config = dict(
    num_hidden_layers=9,
    hidden_size=768,
    num_attention_heads=12,
    num_key_value_heads=12,
    head_dim=64,
    intermediate_size=6144,
    vocab_size=32768,
    hidden_act='tanh_gelu',
    norm='layernorm',
    norm_place='pre',
    norm_eps=1e-06,
    positions='rope',
    rope_theta=10000.0,
    rope_fraction=0.5,
    qk_norm=False,
    attn_scale=0.125,
    bias='none',
    tie_word_embeddings=False,
    parallel_block=True,
    init='uniform',
    init_std_qkv=0.0175,
    init_std_o=0.0217,
    init_std_up=0.025,
    init_std_down=0.025,
    optimizer='soap_variant',
    learning_rate=0.00836,
    weight_decay=0.0,
    lr_head=0.00609,
    warmup_steps=200,
    schedule='wsd',
    decay_fraction=1.0,
    decay_shape='linear',
    final_lr_fraction=0.05,
    batch_tokens=[131072, 262144, 393216],
    max_seq_len=1024,
    doc_mask=False,
    train_tokens=1051000000,
    max_steps=4288,
    dataset='wikipedia_en',
)
Each number is 128 + 24 x the weight over its row's rms, rounded and kept within 0 to 255. Layers, rows and columns count from 0. Numbers have three digits each. The size before them is the row's rms in percent of the matrix's.

# down: layer 3 MLP down (transposed), 6144x768, rms 0.025, rows 1684-1694, columns 0-127
# up: layer 3 MLP up, 6144x768, rms 0.025, rows 1685-1694, columns 0-127
down1684 104:113102139126112125136092142121138190127107150141159147126124129128120107135139106148109106159111114125141118130109129120108143109117133151121137125108127166120068159139141175114120132146144140107125137174125146112140089087106146146127097141144145152146132116118105161150079085154132138126108143142135128134172076131098144105148132104136115131189127181170153159150154162119111105107147
up1685 112:126114078168122134177096072118155147103120116144126146147104166164121158130109161106135139135120104090097188166098112119122103088141130152115104119138147115158117140144082164148128121130135135141096111160131123179158135074186126158108147137123100126118092113126130174128160131149166157076103154115130160095139142143165130152113119136117126118107129113121134078119145101161150140115182
down1685 091:154129196093146116089158149136099143138130152127129113125113052101144132118153080141111092131135122163141082133147101114123161174103090115165131153117115131136113114142192113096140142126131116101119155087137164100118112170101111123148106101125154119137161119133138103115165130099094125164162089126138106144119120121125137094126150119125146148144127112115138172148128130101131118119066
up1686 115:155140180074085108127144169103104131131134127128135158153121099096120113122121158135086157137152141122082126075121168125129134133134153137140168123139131105153118125162158123121137146160117150160143124109172127158118116160125113104140163119157125156104135157132089190172137131094137133123125111132157118162129070136116112143092111135115183160133160115144111112103139129105093111125111
down1686 087:117133079148143130130092103172158140134154142158109105117146164153168152154118091135176123128091141126156134163153102101148128122135121111132116125125113098107142119102094127117161143101139117112128134157062112090122121134125119128119094140112112065130081108161163060107108140155129100162150167164108150100110162101127146108160118129152092104129125133127141136145128153141190123127168
up1687 099:154129099134086103119152087106139128115137173158132163133142134122134166136127184132136085108087098092111100090158110153139121097137161137136136117138157141128116168123139114167126127117122135120096123151082132104131139110165141147159142139094152089120155146088106085144086137124105125130115133126121139134131150139101101166170134104109087106138115127136122123114095099109121146104143
down1687 101:111096130154192108113105128156134101135124092102131108143118139136106089110122091094115156117184151144161174132138127128152127141092117087151163142150122109123120117123098138119129139116120126150118157119136129176114143153157141087127133114165129156125096099136105136141130102146151154111175101140101118107124141111128136099094122125168132106141084116096120149136163142141078134143117
up1688 099:143124128136188164132105114146075169121123162104096125134166155159144143075122128173143130115108122104114120113112125119118114174125168109146143096116119110091095130114163085114155134136089138134124101127105126131148147128104121113163129117155127134142099133132120133121113082120116128127138128101131127112127124157166125139134141171104118113096130089140168167116141125091143110110155
down1688 093:122126093075105128146124118113135084129087101175154095131089108120117129158129133119114107126161130151121083115137090135115119072142105107122138123131129155154194141152115179127139134133170172106166128161117098127074099173141126125112112139114091121133148082110171138133110150105157165133158140121120136148133105104134132123099128078160150117129130138136106120167115114119120118112099
up1689 107:160079105121154156157091138166091115144127109153168118133128113133101111133112098111116093132107146140133155067097107124156159097113119130125101098118122139116110146155105128121135105105113113138095131103097112111157102171148126125103151140167146105133110100073130159155160112066081155108129121111131137136119107094104189097110168198144120139109092099123115130161142187115114149176122
down1689 086:101158145149078133113149105126156124139149135122122121103131097092131168122127134124118161137145118128130107169123133125088109127120118154125129144151152125134153092135165138142112106174158119163101122132129137140106127088119133117132092116095167148155110147136114117104136130156140083131123118108116108131121131107185087151116088085089145112124140162124134085109135099140135110093122
up1690 093:118114144142147129147099150092101116137152157121136144153100119149163143129147141112142138113143092153141066126095097148123141154139137141116132095097116094120087133142129086120109147078111136104125132132136132149121154134124169100147105126108122152153121150137110144140133137083127101115132146122148134102129176142126150139136087130147095141135158138146151156138093129108112138136142
down1690 097:149105110132114094129110109111110160113085138113139117105153121137085094137102141168095149087113163145151169140132124103159155101098158112128131130150107086121125105143142123142180099112145100138073157122075100142107094097120155148157188137170100141139122055098079107124153093115138169101164131137143093160127137126146137121133168130106113096126082094150125093117138107157124137107093
up1691 107:158130085126164150119129147149150185129120090056082140090104133149127164108138153159112134136084072103120113114117181167151118127139129137161130147144138160107125101126144120084118169114121101130130154114139098164133152112149147159110098169131125141138147123094144170173123108147139137130160136125066128091144168149109162106117133129122169108134104130107141165113163102129096156146108
down1691 092:087105162106126089157166149140118093130155168157098146120137133130127109168126109098135152131148176158166090124111112096119124123109137157088135108097133153127144131127083156149115104160107127134158130161133143090107144126100099141111146127108111123157127140156147101107106158102144147129097128122162110157136086092117111146126098136164071141117141138176121088122145160114142099127167
up1692 091:133126138121134143125090116111108125134138109105144131093156106151156105089118152123127093153130139130100098120145148145145157176153162158136087119127174090106105165135136130098127152173132124135132123137148158091158150135134134153139135159089125132169111110156162097108175120133141071128149104103098148157170088153123157135154149126135157174162132125140117114140110144075109165084164
down1692 095:143182130124134101149161159112111104143153146138124138138123103071079090091103107151161144133135103133162144139118145158165130129124117072136117119125116157110133130168147131141127097114172116111154124100107060156114143141144119113126136145095139114134166126143122095130128101117147114142186114128158139105140112093126125152166140118181111107146131120135130132139076123125096090160148
up1693 094:113133134118104140136097137079101132117114125088119123113153131175132132152113110145149147112132142132143161152062174151098132130093118120104166115132140097171152121116156099144133142152130179130144063147146159147135124102124156103121130129151150103160110172122127123118158150151137127101148079178142124121087144150127129121144118115129140103133134106157132111101154111120158105126131
down1693 105:130108144165093131132117118059190122117106145133139102076184077120100146136095152138140129135121147091121122131103144134132146144151116137122091125147097079154138110149132117145125155142122136133092116118098115133111148149128140152124116126081157131115131147172120114139144159106120115143113153102145128101120121114135078123127142129120137111080158118140106110091172132160101157142113
up1694 100:141132116116102149120079128134119140138158093114164160133129104111129098122104125143101106138130171117121113116120174140132132150111109151131098087120157106190119152168127112127136127129150167115105144167143179124160164163119111137138109123113148153137176109156134127127100126110085154126153145123180080057117140151122160160136139122134104144140134120081129151160118116136125093140163
down1694 088:120134119121107150146204136106130117099085178179132080147157152136133156117174127142169128106092107144155119136120120096103102081130122119113157182134133124119129156110114122134178125137077108151149134136127125124113095128146141138132164146157132087134101121113104144119151131154128108126088126136102162157110134112134098083122121132124170107131153155177150108091150105114155171128105